Each number is 500 + 25 x the weight over the matrix's rms, rounded and kept within 0 to 999. Layers, rows and columns count from 0. Numbers have three digits each.

# down: layer 5 MLP down (transposed), 512x192, rms 0.0788, rows 17-102, columns 144-191
# gate: layer 5 MLP gate, 512x192, rms 0.0802, rows 18-103, columns 144-191
# up: layer 5 MLP up, 512x192, rms 0.0802, rows 18-102, columns 144-191
down17:522480519455523504498554516481502536492469504497467503464487482514525528511447525494502521486485508441513537492517452502488472512536488498506509
gate18:476464474555541513523521465494465487495500494494487515488523503495531513481524482528491470554522503480478521462513498537496521538519498517524522
up18:518526510552506514515479501520485514480491541525479478462531509488468509518489481473470489460479554507532541465468512527480540498502570517484512
down18:481515536473489508559545522491493516467491520552501497480493474524499471467528462469539540496488520515482510522470473509520523514490517519500504
gate19:493512489533481478518519437477542489477504529530517573495477478493505498526546526495472485506529511548511494502508518483513466517513505447506547
up19:539504542485473530485497527498426530518489446481524503445533506451487480503508476544498509471501494517475506516506472469512484521530505536495536
down19:537465467494551503519467553517500500530472547524526492464500505505526488498532538533488435486505544497488496476466510503499512466510507494492493
gate20:495488518552498576490499466517477483477487506499465482453500513516469492503500510495456536525490510487510473472463534466489463526474498504544505
up20:502502468570469489516539503540508518512476521531454466532446502517451517510498508544514515502530505510512501519489513487514453453483485500482535
down20:512522491506502525478485489485524512523503468500512493499502568543516518525482427494517479508505462505527525489471508498548519459471447490483480
gate21:479548489466521528516452503510465486512501515539486518534498498495497514491476497490482513511495518485554481499508507522496493491470489491504525
up21:543470524513477486519530516525476464478497475508516556470496429519497550518501483494507514528506479503484523522501506533497505520479491491526539
down21:493492509490486514467465465509521502519459491511496557529507501538532512505446589473492484471484505508514477523502483474483472465518541503489482
gate22:510566496493451495477491505486507496481498492512457512478499531499502503526475521498509481524476517495492467469536504470495569510491495520496497
up22:544496484516523524493483485513471464493493475498501504549487553469531556503513551491514542473462506541505570507505536468498518545501498479476498
down22:479523492485489501509467526486517425519517481542465477447497509486478498486512493484457477475495487485512526512524479505509490492509538506476455
gate23:491488510533535494500499497501488516525513458481501525528507470527469469522548479507492511507495520501492526503553532491510505482457498502478471
up23:518484473512512550451472476511481528512535460482556538496471543486525494535507543494488534516492495475443499514500470475479493518495526488574524
down23:500480554474520490481514497505506532474512489477514497484543505483457488465485517504509482476493495561482523493492483511516504485508505514482501
gate24:488494489526530513475504507527516513459527542482534470481501504469510483535489473509488487506525529531464492545501509485491524508491545529528544
up24:524488517514469455507507520497494525537533476494480517509517483482481506513505451460487506500510473480512482542513476517505502477503547533455527
down24:473510472470450486515468507508462488489514508466503490524490491513461473500528409504501492460485496509482525535525499483483480523535537518467522
gate25:506475499522536470489510545494508467504499446427550499541501553437514507514505492468517518524496498520510469538545524513474520535519520486490468
up25:496507513479544509463496464518486530489530495497516511471474512474482471506507545523473489491500551479521498486470449521509485554502509506478555
down25:486488488481448488492481506517519536559504563440470484542510478443492509510516553518522483514525501563463523501520500572508492473493486528509507
gate26:469505460479526480486508495528526460530517456543531501480539500519521493548501520498565524503483487511505509523534474480479504470487525491495525
up26:502508496508487491489491494487496494504487533482485500495521519479521510502495485476508479480524505487486491461478530472526472491473477547474487
down26:479525515487528502504486549491542481506536476508498517507495473481526524527554566513531483489469494516524464522465478525512499521570510508501517
gate27:490505497543480478488511526514511481513491475510530498480490492503512478489473512478501491483457522514548487502495490519497508496478513467516536
up27:521488496482470502484580493514529540501502518476488455484448507521549484496535519513534461518529508504484514481503477550526505571514476487490497
down27:463466476489489530460488478495495489498507521492516491512486520462466540496497527488497485459474490460506475492454506465480520529519517492487544
gate28:549492486512522512487511511512495446494514478500528506520487491489490530554564480540499482486535519553521500494530503476556510520558467509471538
up28:488520491516502532530466527508565497489517450493459521513483536495458488511508514459535496495533506477512464454510533512500515520519515501522524
down28:588458478509542460528510503514509544519512463543518463505519482489534533542506496499499539502517516502506467540499529526556469514492482492509460
gate29:479460545533466499501499515496518491505505474493506508516507544521470510480474498524513460512507495525479544505529487495501451506488553477500498
up29:527481491460475484515468524500505507470535505435473532490497521528480530495510496517471491479493499508500486489510498502474512512493470504486514
down29:520466502507478496523499474515484482477493542468471516530497503491490513487518464542495478462500500498502507506482510528528527509537532472501492
gate30:522503521484432535491508488505520544505498467517497524507509485504508528479494519493472502485569477477543525487540473487535469531489509463516526
up30:507469490505513518489481498494466497492476498468521500496430508511501533474500533480543536481496472521507486492498503504504507465532529497478492
down30:474485483572526479526487445530524554492520492483570496518501508524529508477506464523530489559509483499476473496482554507546493476482483504514522
gate31:468502471486524536529501452510531497505514541490536516539514525516481503526504483520496545489516495453518495484495490482514502469500496495496456
up31:541497516535466509476498497511446506513506484512487510496515506506507522497566471451547467495520453518480523471469502498467522526497455519528454
down31:504534515514524512493512518505537526490508504570511477493500506482495464490527485499463476537530507492531507479545536526491526477473454495521466
gate32:495505518503545496513545538503528496522488510485473467517493516489539509508467499505530495466540530502503518487472505502471505528477532491497509
up32:530538455454491525494501490516483489465468469545456493533537460448531505492489503467507516496491487468512461474473514499515469490528506451495527
down32:461511543544512499499477497473509510471462506473519511518516448546469509499559600534500490479473521471493509509501480501465481476485463513524501
gate33:507560498526507510457486517572481494519502514516502477501514473515506504448499494521511473506522469516488474477477518536539500530453498500538511
up33:551473491482478538476526508504493487488536530490532526512494550526503495459534506506515523549477485450462487508517468494523525487478519530498475
down33:505471506482475581500503493483463493532488507459498500504500472500511540494497490485550479485502506505510579475486534491437442501518501493491515
gate34:476525514486484464488443474502486470506500481487510496486494460501471489517542516547469445490524521517544506475502484514505522480489529517501529
up34:507514509540512518491509490548534503484525498527548516482560513497471512449489520470525494531526494476503491500483536478484494539471479500555476
down34:480556504515488531473466522508479529498547487499513465519567476508470467468482547472484499521493548523482472499488483529516525480518534489504508
gate35:492551481499500524510502533508515486480500507522557521456475461518543497497475511503497505537486516498508505538480485527498458471504486504493505
up35:498507535485528448488546507519463496476523520474489475483499525517493514549547485493506488485482495479524481484525509500487482488582472493473531
down35:503521517506486536505483477544512518483520492488521540525519538474453492522482569458463506485546490501464477482493553533486513552545504528523499
gate36:526498518452531469461515512495489553473539464500502548490508514526485486514474519483527501463463511497553506471518504535483521495486517534493487
up36:507515476527525538480482526519512508504469432517511466528473461480514520491517533510522512492520498500480502500483511492500503503549437495491500
down36:512503478492505510475519508498512491540490471510507478485505496475509523471470535476542487500508518531533483503481507565538508459506462502500507
gate37:497472503513495518550507456506481505497528486521451466523489520482486463513484519494523460460503479507493461442541516484505497522524538502496503
up37:514490473529481518518563542495445455504478507498522496513498498528499507491448489548481504554483518505508469528456507515489516514517475467491468
down37:540527505461477527514504533487503498498494481496464511511540535486449503451551477528481497517565468519484478502492503509535502534492483555490540
gate38:482504488480501470479507501436458551502472491468487494535493478505481535525491471478485566512459480459522503507475489525532522456567480541496484
up38:438548469483520500505502519452482496537501470497512488502474470516462525500506505483498484467538535523484510485517499519490532468490436460525499
down38:494517493477511518435480517488526510470530526503499498485543583524510502493495481504548452529481520504511489518499502524528528464512462492481460
gate39:471493506535535504549536505490471505486574583532510499480483520508495478494481493518568510510473500507501517479510490499492487541477502469536483
up39:498491517459523457536489488502529471531532501473514506501501491542522486559517488519556610514481523481518505524503494511530529524457515553480511
down39:531473513460519477472491531532525461538494508477457495505505530482448533524512443547456524512508497491486531532495486519505501461514532503547482
gate40:517488523482478482514524513517509503521490518482507482478513489497502475519508549509511504490510495550482531503501521508532515516514510464532465
up40:475516528523467511500484498514515477502503448517499480519499452505479496494480497446507462464519479520481477470482520498486504524482484486488505
down40:479494476494524497474500514507459517509490559442511495506535503456529468472488575510494525534489497525501512522512479523486461478488477481478527
gate41:515503493464508522495468467500456479478510481492495473577491498458508487485531483533520511496474463494545524466525467568533529510492505531485493
up41:489530494542509443489514459527508515538543508532495470464452490554483498481495488528444475495515507504527456510494549495521522558495487497526533
down41:502530538472505483513486476490511485498473516537533467474471514483544494480507557522526468482516442481503481461585529501488502471543504474485489
gate42:500508487516541538494502505524544508512501496496511484516518445520517481482491508484487502472506478510507462505479514479508548516498470526476497
up42:488488494506546558489484539475522506483511481520492513512549529495498475479467504521507491534527510467522493525508503549499447490478500522480514
down42:502457551488486531538487476505454525513523532538513509490517481485509513512527430471514509552489498528489514477512503495515502504503518469488500
gate43:477505505544516437511533547537545489502501465445525502523485504510515456495498523494489480524466541480515545550515454521484498496498498492469514
up43:536485518468517522500467471495504488469508452523515474522546506530467519510484482492444499464454467448455490506509530511534495494507472476470533
down43:517476532519491507515471492506526533530514501493520574480523500471493480499513549500499489507502526450527536506485485546506483532477459491466497
gate44:446491535455480528485464519532486525502468506509476507548513507515502530484549493556477518479484470519489565454505486527515521533469462538522481
up44:515448553500496504504458509490503508458476521475455472555530515524498492531530529518499525482515468500478518515493478460517537467487492479487489
down44:474503512505499527504494479479476465552476512510513506520482498468477493506502450478491496460501483473500528467485498478471494564518476491423517
gate45:521508508488466500527500532503512488563475496566532505498507572467525429474502500507513524505522456478481483488522535479511545543473492494469550
up45:473516520531508490512543492482494497563495480545492433522520532484468510525534506510485541451528514480477463516501508511469509520520500511528519
down45:473518490522517516531502474490515514526443509502479508505483486482467491510480544455541472519442489502524492448514508537544506516515497532499502
gate46:564498511509479523468525490452504512527467496477492500509557548497510460519510494480523503521467514498482507458501518461469500531459466503522513
up46:527463499487487534490512512488507495457498522532501470528468492504502495470494490535505509503467522523513500513514488479450505451532504506479484
down46:449503517540477488505497522530490500515531504444528520481477519509524493471487558528505515505548516524504487523473467488476515493497493539514548
gate47:492482512483455518524493505492534481498492511518534546516499503525519499509458542483499499528553497467485524522525515492464489534492470449500491
up47:529527545512486509488488523483492521531518479471513523519473497494473472499550485502497524515534488516489514484540469519548460489465484505496513
down47:530501508493494451482511512495535481537533495484463492511549507473478481558510534499569449498504520537502508510522507483503506467456477508494505
gate48:534482522481490505528507507489481475501517500486471558458509488504554527491516552457491557509483500512504497456484538458474470477493512496514530
up48:469503485505548501458495449497475490477525503522471500486519505481479521481476494484526513472464535527498512467519472437512470508545496542476477
down48:515532478529494488533501519523519501476528544500527493520510514475485496487523479497535483478490509472548500489481519481500524489506544494484539
gate49:500499536475521469516517561481530464453488492527509500469520513523524514438473507509542483524486484509529485508472548547532509502513512505525488
up49:513517518560502495483485513452567449513494467517476473461514512500472478525471499510493492548499468495513478477494504500512472513523505463479562
down49:510499522528479501483509474497506471502486488452516506523525503513516479499482469504437491558518453503547464476513475479484470492502509490491513
gate50:512505520518502503530498509489503481532492473531516492512537502444488478519496485509534499530526495473497483492482463549529536490498450491488492
up50:466461543497515528508496498515515535492534505466503500487489528522481505522525486519453485512558479517527503489494534503492508506514500515545504
down50:536501497525489500481504477488528499473469490503504511512508497499510497523512505485502523514545450520483544490492488494512498503545513505502472
gate51:532514524483468477503467506513522520506458477490493501522487486511458521541479543475525505528473509546490502480461510543500513517475499484524453
up51:458512510515528473509503560478516484485466497442520490472494504489500528469514509497496471480515548507511442482515480518525501515542489514514509
down51:488483497502492495456495519483499479520482457525510489496511489482490493498513470460490493503543509474517498507499498513496455464500462503485470
gate52:554491539502500482508509512493489510533479478460533489460462513492488498514533483460528514517484501463532472477540512485494508510474513537486550
up52:479497443516559473500511463535494497447515479470500503523498474465522502498520497507484470556535514519517507504529514513475501562499473527513502
down52:547495531527504494497476514430551521499475501486485491511491514520506475495534487511469515509520496532519514508529552454513461523498524535504505
gate53:505483491505479476528553465474520438490514506461496524527504515438516514476508499492526472493493520451503463505528469516555520474461469540459559
up53:512496479429470504477496508534501478459476464530486482513472540491466531510497522497511471529522504500492482520509478486505540466506489493494512
down53:461500498493461483505477513507496451502517524471500510486533512450450516500519504514491479480470516485471500516545491572494532475497534513496489
gate54:468468516482491560525523508488480493459516457490483502473494494468479509478499545508482508500486501488484486480518472472476564509499526530463446
up54:480477524475481517476500524539528456523500523504448542470481520490467504504493494551511529501460496492505490527523504479489479478451478522492489
down54:446526514521500516536534510485503498456543507492489489486510494508540501511499555476459504535510478510492514502503516525487512490510494538468479
gate55:446501485470491503531539470500498511509537494471556464508498528528513513534509502470479497479490490540530518493527501516534474529524474554514477
up55:464475522496499535523437496527530477526495472532530488514474499518487524480498479505492481506514461547492536480480497510559453494524506487475502
down55:477518523509539481501501508472523498533505417483481518517513511497500461506454533511498478489517505537515547468512539513521509455501454514484474
gate56:548503459497523527493487502494490479508488474492476491516494490558452478461502504512529531505500508458507546488489496539530504470493499498578517
up56:501444470474549490500494517485541528489527464514468497469508522496503520471563495492496519430542502482479524466503460524516532478480506512529468
down56:491483485506505472483494502523533520518520488522455460487558514495494492478514524486517507506504523462512545482508431490488518475513497499507453
gate57:469496528554505496523479465510488511494498525472475503546552449484483534495510502499527495487449495492459480481517463476502502488457518503487479
up57:546494521526472521525526487501530558510482486528492495493545519528473496490506478505463514516493501522501480511524565516481472488490518513478478
down57:476496500522495491517517482499528494502467502500513504528540464522499505478469563489485492468505465510544466531516502469531497462498552465513445
gate58:548509526474509552465475482506535500546500488490502540501525535583516499475472505518540560503560505491520508478486499519536522548535504455546508
up58:508477528491454479471520476490500536437507486479505522470448479492464491439472503494471529519491522515467434532497467501519522485525477530448461
down58:500483491447481528515541547480471529511486486492446505481503510467502465497490481525533480495481542511471497498511493503491487496503489451489465
gate59:439503483497477461496500463522491527537517499496547501496516472502533490492516520511446522532512491524495466490531506514471499512488526459480471
up59:466489517507504564494516490503483498566508518502466491458542501501482468492470541528516514500513470532503510461490512534457487449514452495475466
down59:503499485516496493517506540468495521489473492508440486467522511481466485512510477547430498489499508513499468526531473544478515462512517509483519
gate60:487536498507532470531482511479489534516473518506504505516485521577486487496426468498537506465481492480473467531451518497452509464453526514509471
up60:515500496547481475503497539531516574495484511525503480535510446487505509544554543521501490519544505490503516506479520532499487480524505472507519
down60:509503529498496458471517499508514514476490519492524531486524497491503536494507557500518530499484514464505512515470500529531496506503478487489495
gate61:503500514531508507491541503476512479502463502490495490515461498500507477470485512553476545517524488486521517528522502477539498532538490490477521
up61:511512488491519487482551511484506528490521518476505546558511513538486474481487512526443506493516479525492467540511488489484475509508465466486493
down61:459482488508475490500516546532479507507508495504524524506506504500532495511526417461480556500476505469541513465563489465445520444488464528540457
gate62:494468514511480487490467485473471514505495500509483496481509526504542506548499529542521465454515511548470513534487515497505516508497505494500514
up62:554483489461511522521505528549485512481537575485460484467506544512479498496518509517540488467531504503505485484501518518496526479495506510529518
down62:485521535519522500515483505523538520526524480525533511490510496514491452549461532485500475493511486479473492474498489493513466444514507479536486
gate63:508529483484493482469455501487436485490530473544533526485488481450511524482478486480485477519476494473490472483486531488492523531515483495505515
up63:489492496575535531499487485505530506491480540470532475484524500504447470472508473523491535523492513489471486509481521498504524524493521531520492
down63:519498558530481504482532494468495536454502504528483463485456473524511505467545491487445502450500487491513523494473519482453505506519501521490458
gate64:489484510528468490509524495538481491545491491473506532527528502463492528527530519474510495480505533497527492521510466492501527456499466497517512
up64:521488491452498466525472506515457474498554498528519523504504460517506514483507511525495462496508526530470490473473529510464505486547519492510416
down64:501508466456539540519509505508516520522510511510497475501505496518460511575538583488472503442519473515499463527507503478503464506513504487473487
gate65:526517494518444453476502526501521502468504503529529490509476490503487490521507512463521512487456504541476477508497489481458507492501509486529525
up65:497493531489536482481538507513495469490524516536517529481498530487470490498496461458479544519491566476529556489502513505529521453467477503486516
down65:449473519481494512478509555517518513490504511517500494462478478497441491503496559471456530480528476492541502524505518516485513457487520493491472
gate66:472508503496481518497471494505484483489453499555480487475477478501509501516490477487512498543452459492565508505511487504524510467536546527496508
up66:521522541497546500511542500460502460497502447491496528497465457549535480493494555524527494499490510471543456500516479465537503474486520478531479
down66:477502469515468506477499482491508511485479487491551503510531492482529576458503494459502522479478453497491485459554504455429512529515469482502496
gate67:504480496520485486477462491522512511518510509479509505500509492464518503518492540499441517529495498449491480510515519435514463479461506524484454
up67:509522487456502515488491505528492503499469453553462491459510558508474527543533504512505544499500471519548463488500531489479515506501532529544449
down67:499514475540512528500504504527475482492456488504517516528494488491492543535487474477524539474498454543472470497505528524490479503495545480485491
gate68:496497489483480509510521542511455514551517502492520483530485498534465488484507529487453516473513461496503496464517533542480561530504497474485487
up68:487510479477505550487493544471536564486496474447526453496488482536495493508474482498477536484517505487456514551467496544445516486532535453533467
down68:512512467487476504455503479508516480498516522495485496475499519530515493467485535484544502485485478502505514485460538498479512517502506529509491
gate69:496475470494501496471504450477446497527483517519507516515513468500474535485507517528521503458465453494445456453565506492537538463489531518466504
up69:527526488498476472524518478522521526504474480554488522510526461498509535518487509558501507504503482505492549487488520477524506503513483506524499
down69:514512484491483527476484510478520450497452509488512525478514509513497441477520435437471504496474505519450474472489512491571487457505500484493511
gate70:554520514516514496484517505492505541443514515517480472463484518461509544522489542466515463436487537476485509493501508450504520489484527505448473
up70:447483487484489474511531463538534552502511536452515518472500495488511478507478479532465526478506482510501493517452499478515494465495493487504485
down70:474490453493521467506487510488473490510505502507465528513561501465515525504493503471462512516512498521526530465495480496523499501532471486480496
gate71:493520522527528508486475461490497507491469491524519480491524508518454517455489495504514433474496519496478487482505459501512478460530488496515507
up71:488451504480483516524496499511474507473524447505474525486498493510492558489506473524523487457466455520520450508479503444495542510511476499455490
down71:542506518498500480452519498496473505490502519544520518462467509513496550573501498483497504506504502469502490504520514484493465540500492470508484
gate72:481540537474466507488501512483477524469507512493492465468481499512523498494492475519494467528491532524483514527489542521481475518499468478548519
up72:545504513498507536513473504466507479482541521534537497487504522534485437496494491497525521514519466544546487530509514489527476493512490535520522
down72:488499515512534515514484521518496489518492537489503540475462505511499511543537504548522506493480505497488462548531450494495516449485545456464479
gate73:546478473489497511533493481478476500499521468465479517488499522490483505515504478495505520469485512505487516488473467507434510526494525472489524
up73:495500538512496515516505497521489531524479466561485508504505493507481503527506479509516502523536500473474478511499492471509529547525498487487504
down73:466525459455525522520471527500494490522509514487479482475492477494503470513500483467477465473488484521472483528471494527545472482472543502487541
gate74:522467499522509445518491547495506526520476504478488507488488451497486481484483511459532504495511490488498551491527510525464512506511521504511515
up74:524501516497516462495531510535508493516495420469456517490516496515503491511489502502463460511493512552497494478523511512491501504498495487483497
down74:522526519517519495506513557488520461465452491463471496476487542468511493494486528523486506499448480502539522521518461500483498511514502527468485
gate75:469481478507517477484460465528483479499487486500499540503506467475522506492491514532518553521521501491460526534486485494540493480558496472492495
up75:485487510517460503470499518473498486497470529516526526514471498461470507508518548518546508480495490512489542511539496502515520495473487470488505
down75:512511503510471478498514517476547512530511504514493478510525526493489483532476358489488497523515474456462516530501495481489500565500500495481490
gate76:461523495479521483510472513530497524487479443490523511486522553510507545549514519493499543476513497555489489481494490524454511519506527501506511
up76:481495527526468463533528468520525518511481481486514521497523510477465487511484498498487493542478483488484533519544541477518472503494532485471469
down76:497483509468500507492529571509463505506552513469492514483430505502503510468553489500500523531487481478498488522478502501520479508487516468508519
gate77:458498508501447493554497517483470535491490478516522487504529514467540545520523523491505493506508495512466495503513527500545485462537538469535519
up77:468507479494512497479504470537483503540458485436478517448508561473521531501479525480497525466527491480485498495524476520509504454473523469480467
down77:487508465490504585497512525505509517503517517525517490481471451499476523511471448489539465471506495467463530511514545507545505520519511510478544
gate78:499506527475514474488518533513462445471502503520485499473488498493542516510472483514494482488482470489511505502495504488525493464504467506489537
up78:557516465488520493511498492465529476526520496486496464536501493489475509496467465500492488515506471486523508503530573499488491507518495457485462
down78:529538467529516508490480558508519504535450485466520516457557481462455537496501508550525498551515492478502496482523506511505500492483498498493487
gate79:503457521485517491526490474504445509510467514523496509531520525480569511498463519500499487511499497498486496549549512486509527440495465479443526
up79:501544467493506517460523537500522532521517510485497448491491472480494460506511456493504480483506516470481461442504520500522508521477486492510503
down79:531470475514517497548496568502520511545532500496513494513500510508475494482504549517532530515517505507489494493547504515495487494493509449498477
gate80:491470559531501529511484515525526492459556514469492520511495532565487452493514485493534488525510524487482549486467507550448545526530480498496419
up80:471476462564475488442511490464496498488466467508447522479466527489478483499511498527501495474522513481497483467466495501473510488496503492567519
down80:454484504524473484474458463524529479470492483518491480465513511526430492506519481481508486489507501480525483518448484524492518486437535493492494
gate81:509452495538492507469505501474510489517484475504456567510505515499496505511490493479434492479450519521528486520509494503510481473519478490477517
up81:478473519454491492470483496526495468499464511487521498482550484497485509495487520497455489468467495484518507491493484490527517450476462550487493
down81:483428506520507525479476478500514478476512492468511471538510533464512512487485510514494506487478485510486541540502478522525532507507522493516472
gate82:534483545480514508546485460491534485539524504485522518521543513494518453462518475490523486503459530518543493518459521504475481514509492492514521
up82:492493502533512459554524471512532496519558500519549512523508500481495518535486446459518488515450500412483494493516497510500516467494490546448526
down82:547462540515528510516537468498508491496505514503486510516505537499510530495489435459567447508497482473524520523478519496525473488483521494503484
gate83:521512405507521485495520501491505511521447533520501497449509524510489489459505529527508494518508530497481457539518493488548503478556502542481484
up83:501487485503474476487489516467499508532498507527432544496479506493520503499474513485465500510484500494462474527521474520504492517498517506489502
down83:508551508448522482512552511487480456476502561459515512462508475500508434500487479488525484525441494569480506482518524501531532513541452493530560
gate84:478493532472522529536478505490549509529531468490512476532539453515522477509519486471479541514480507482487497506494539515482498504462443531512477
up84:497510471520510505495529532477493504484518492478495445519456524469436486499525490432488486530489494487503507485478496524501545477530509467479497
down84:477497519530481498481495525464516471539449516454518498517500519494553509434528477425502497510501509490513479527532494497449487475477519544501484
gate85:483531497524495472477468486533506535563557517494477505510508511511491487496466499519521497481510516497459489535533501508471493421515509519503486
up85:522507529497461452492465521483467499554543509493477507484547543478471488551468480506492525554498492508514519489522507511542513490509490504465483
down85:493448522502493496481513492484464501518529517501545492517474510514517470510502464482480485512532542476512521462515532538514495488510464498499506
gate86:467561502529531534504460550496509484528467499474535489504516455516478515499541508468455508525497495517509519504517483460524530501506494499500469
up86:482514535542528505522493527519470423504462485472497480519480490497536524523504519549512540460490517532469459505514507494505502503493497487517535
down86:526512506489533501490523527551509544469543505523498478504504522545514504480516432538483499495457529470508494507475445510478491512479490511481492
gate87:529517528510507463463506500495497514500484479482508509504553495496486483509536479522523509444511503529494485469461503460503485495470531502479490
up87:528469516488504502503497546491499494507488503540487517547486533512462461465510502570517500516488466557482463535472499513517518488479534499470464
down87:530507535489475540488496500446519507511499509487480482517521514498509484484512441562488500536508492499508537528509505516512484543488509479479506
gate88:480498486463496536485467476514499492475433506542490510497505541530508534500492564469504501514480526546512483496481533510468502524478474451533535
up88:532481477483510510522513528527511493459482526547506524498518508516521505524511524480477479476496550518487543492510498460515487451539497475520523
down88:488522549459497518467494470537468496508523458488451491513506521518525494484548487492489493492503504522482485514545485526503492528485476506487498
gate89:480495488547493517494477486415488537521498488455462535498493471486494448472493495497532481476514481478475488470508491474479521510486526522493487
up89:487502547498485462465512419487456454485454457503477479504572541517508493431524486473506489497492487481480497510497480526478552523509532488511484
down89:506540519512494502482521490474452516528467440491501512481513552500498503538504461512462493496524508531452515521488512475546495501500489466545501
gate90:499499517486498508479492518485460504450495511517503495517525499486504548526486450462461509481525493469478526504509460503493491551496515503491481
up90:500532516463498491482495464550502480490497487517491501490523506495493519475466472530531498499448499461522501504501469501485390510525524485483489
down90:506528469503461544484509486470546526481519489508495464465466475470465518515502479543493528499514520529499512507476538507486501526499514502487470
gate91:521516484510485507472483518497567501508545517487522469504573534526525515527437520491485504453500551527493547485470522500503501494520538487486541
up91:537471510499531492488497526505497501488439497449519483473509497491474466466520530490526550496446488537497533490460515486471540541554498508551498
down91:465479495502464488517506504461496521528480499486473471476473510489461473520506494498465508542509478451529478544493503531479475537494490479496473
gate92:475497503468477474484463457457496521489513497491487456513505510523548439541523533503558469516474482515519546510443536507481547523513519488527448
up92:499540497473536521470517478460511515464487464497501527481494478492539500504461518491484497489455450487480478492533520489505492482456474486491478
down92:507511511500514537500503477530456528505519498516541501462480505502501533516513533520497505475449501462475494518518493484464505475484502546517479
gate93:469504501487520483495477509552477454486475480500510503505474486483493542487450515548513511476522511475511479485498563496476535473504485532503527
up93:515520506541502490473500538482524501536525500494532524483498516536467513490525531473491532521443545514484502503492473500521537493538525489550530
down93:485474476479495512539500486505485494525500487504467491440517464498488484472506504505533484495569472516515510517470498481482497469482529496484521
gate94:458517513495476525471522493518536510492499504497480538469505495533465494530491502485452472482495467513528508507513456479510516493482500481474493
up94:483520460518484496506486534510511506475502522488510483480469508507496538511540526493543535516518502498469552518538490506509484511479497499528471
down94:445513525470506504507511528500510487509485526510514495473536454494492514498538526462480501488484538551484530535477527524502501512495478504503497
gate95:523516497478472490511491549530528484463519549492559533519500490522511531517500544504536502509485496535521457518490511510513492511492515516501480
up95:476504537535489502492515457493505484477486488477488491472513484561459538466518528512525504505536511451548507473458481516478511517481499501516458
down95:501485463507495491511507498487483471515495507457537485508493498496471470467470446501461494522465431484474516488526482527510499536516544502478542
gate96:465472412496498467537483569501456504484488523519486483483543511516520485535519507526514516481479527506482494505475465495465515539497510497481497
up96:460517455525536471499471462495513491509468491494482483394484471505537473508532497488484450457467512437518476500506523486510505490515495544506527
down96:518494484477509465498486494520518492527516541513540462482487538497514544498538484548543509518476467535477470526496515542521504549498502507473511
gate97:539488496507516531526492515533510509516461492538512503514532483485474507504506477489517527503507483519504464515497484511518531510497478453517455
up97:512491531492536532472551426492477481507524488501485533508489498496455493462495475480508517518465484476472509497516470467465510489537489455471490
down97:526462480519487547504467505493499469511465514506525489520507511470515535503518507532503510506478462502491489515557510530484529509500486493513453
gate98:485490502507514486509494487540515500489468478488450507514488500499511489505484540479496532542442526473482536500491482502480479494505455513501503
up98:500469482494521474470485484516447504518441517492491496541487473504522508530511501490519517510478451466475489478494486504540461541517498469523527
down98:506480534490483494522450474459479500485485523513520502453502470475512508529538487475502506464520529515507540457497484499490519520511463489521549
gate99:502487470488475524505545478529519544472581488520514538523463471508452517504528495456501492528498497509493500522486557482502526553507522527485490
up99:504512524511508512516519520544510514481529493528498473476492465510489537550480537545519496496515494519570504492450500477534467455562495503540502
down99:460487490494489488499476503479473518516430529477495513485477478471487485520525551503473511495516507522486497495514527526481453495508498472500540
gate100:519487507501507491529471480507550504516494522455517520488517492531526489444467519513481481501480508471494460478509476493534555495505520521532516
up100:489504490500531520504477516511492528524519537568478534513549528476495527476503513478544535492508498492464437531485585467466522532460482483498478
down100:504516519482487531480499534507486488504501529505528566487524529531486485479496543507535492448516523514538500490477541478474494499533474523490479
gate101:534481498524477499542509513457450514503463532487507516473491481488529508506484498515522549466507482504485460525498529476522474493517513529481486
up101:575453486506487503488510492472562489488505511436472573493493512520493533493496472546486502467540500530533495501536544461525448557504502508547483
down101:500504529503494464482533527490479474513500492485496457514460484496473546483540507521524466462517524495552499483484523511454492469470498499465440
gate102:503501492541522503537488478484521502520508497479447488487473483507458474522536506511499494534571531490536495514487509469521542494508495480469516
up102:472481480477464512496513456468507512499509489461442525509521460506492543484502449501530480489470480535490508501482479496477491524548512503465535
down102:433510455500497497486502492499497477514499503526484501520482535503503509500492481539490502488493494468551500480504489480527477472488492483502511
gate103:513499499518535527487524487529521471529526525478516491472502487451549478492529506499475455508518488486465557524505493522495514471484512437463516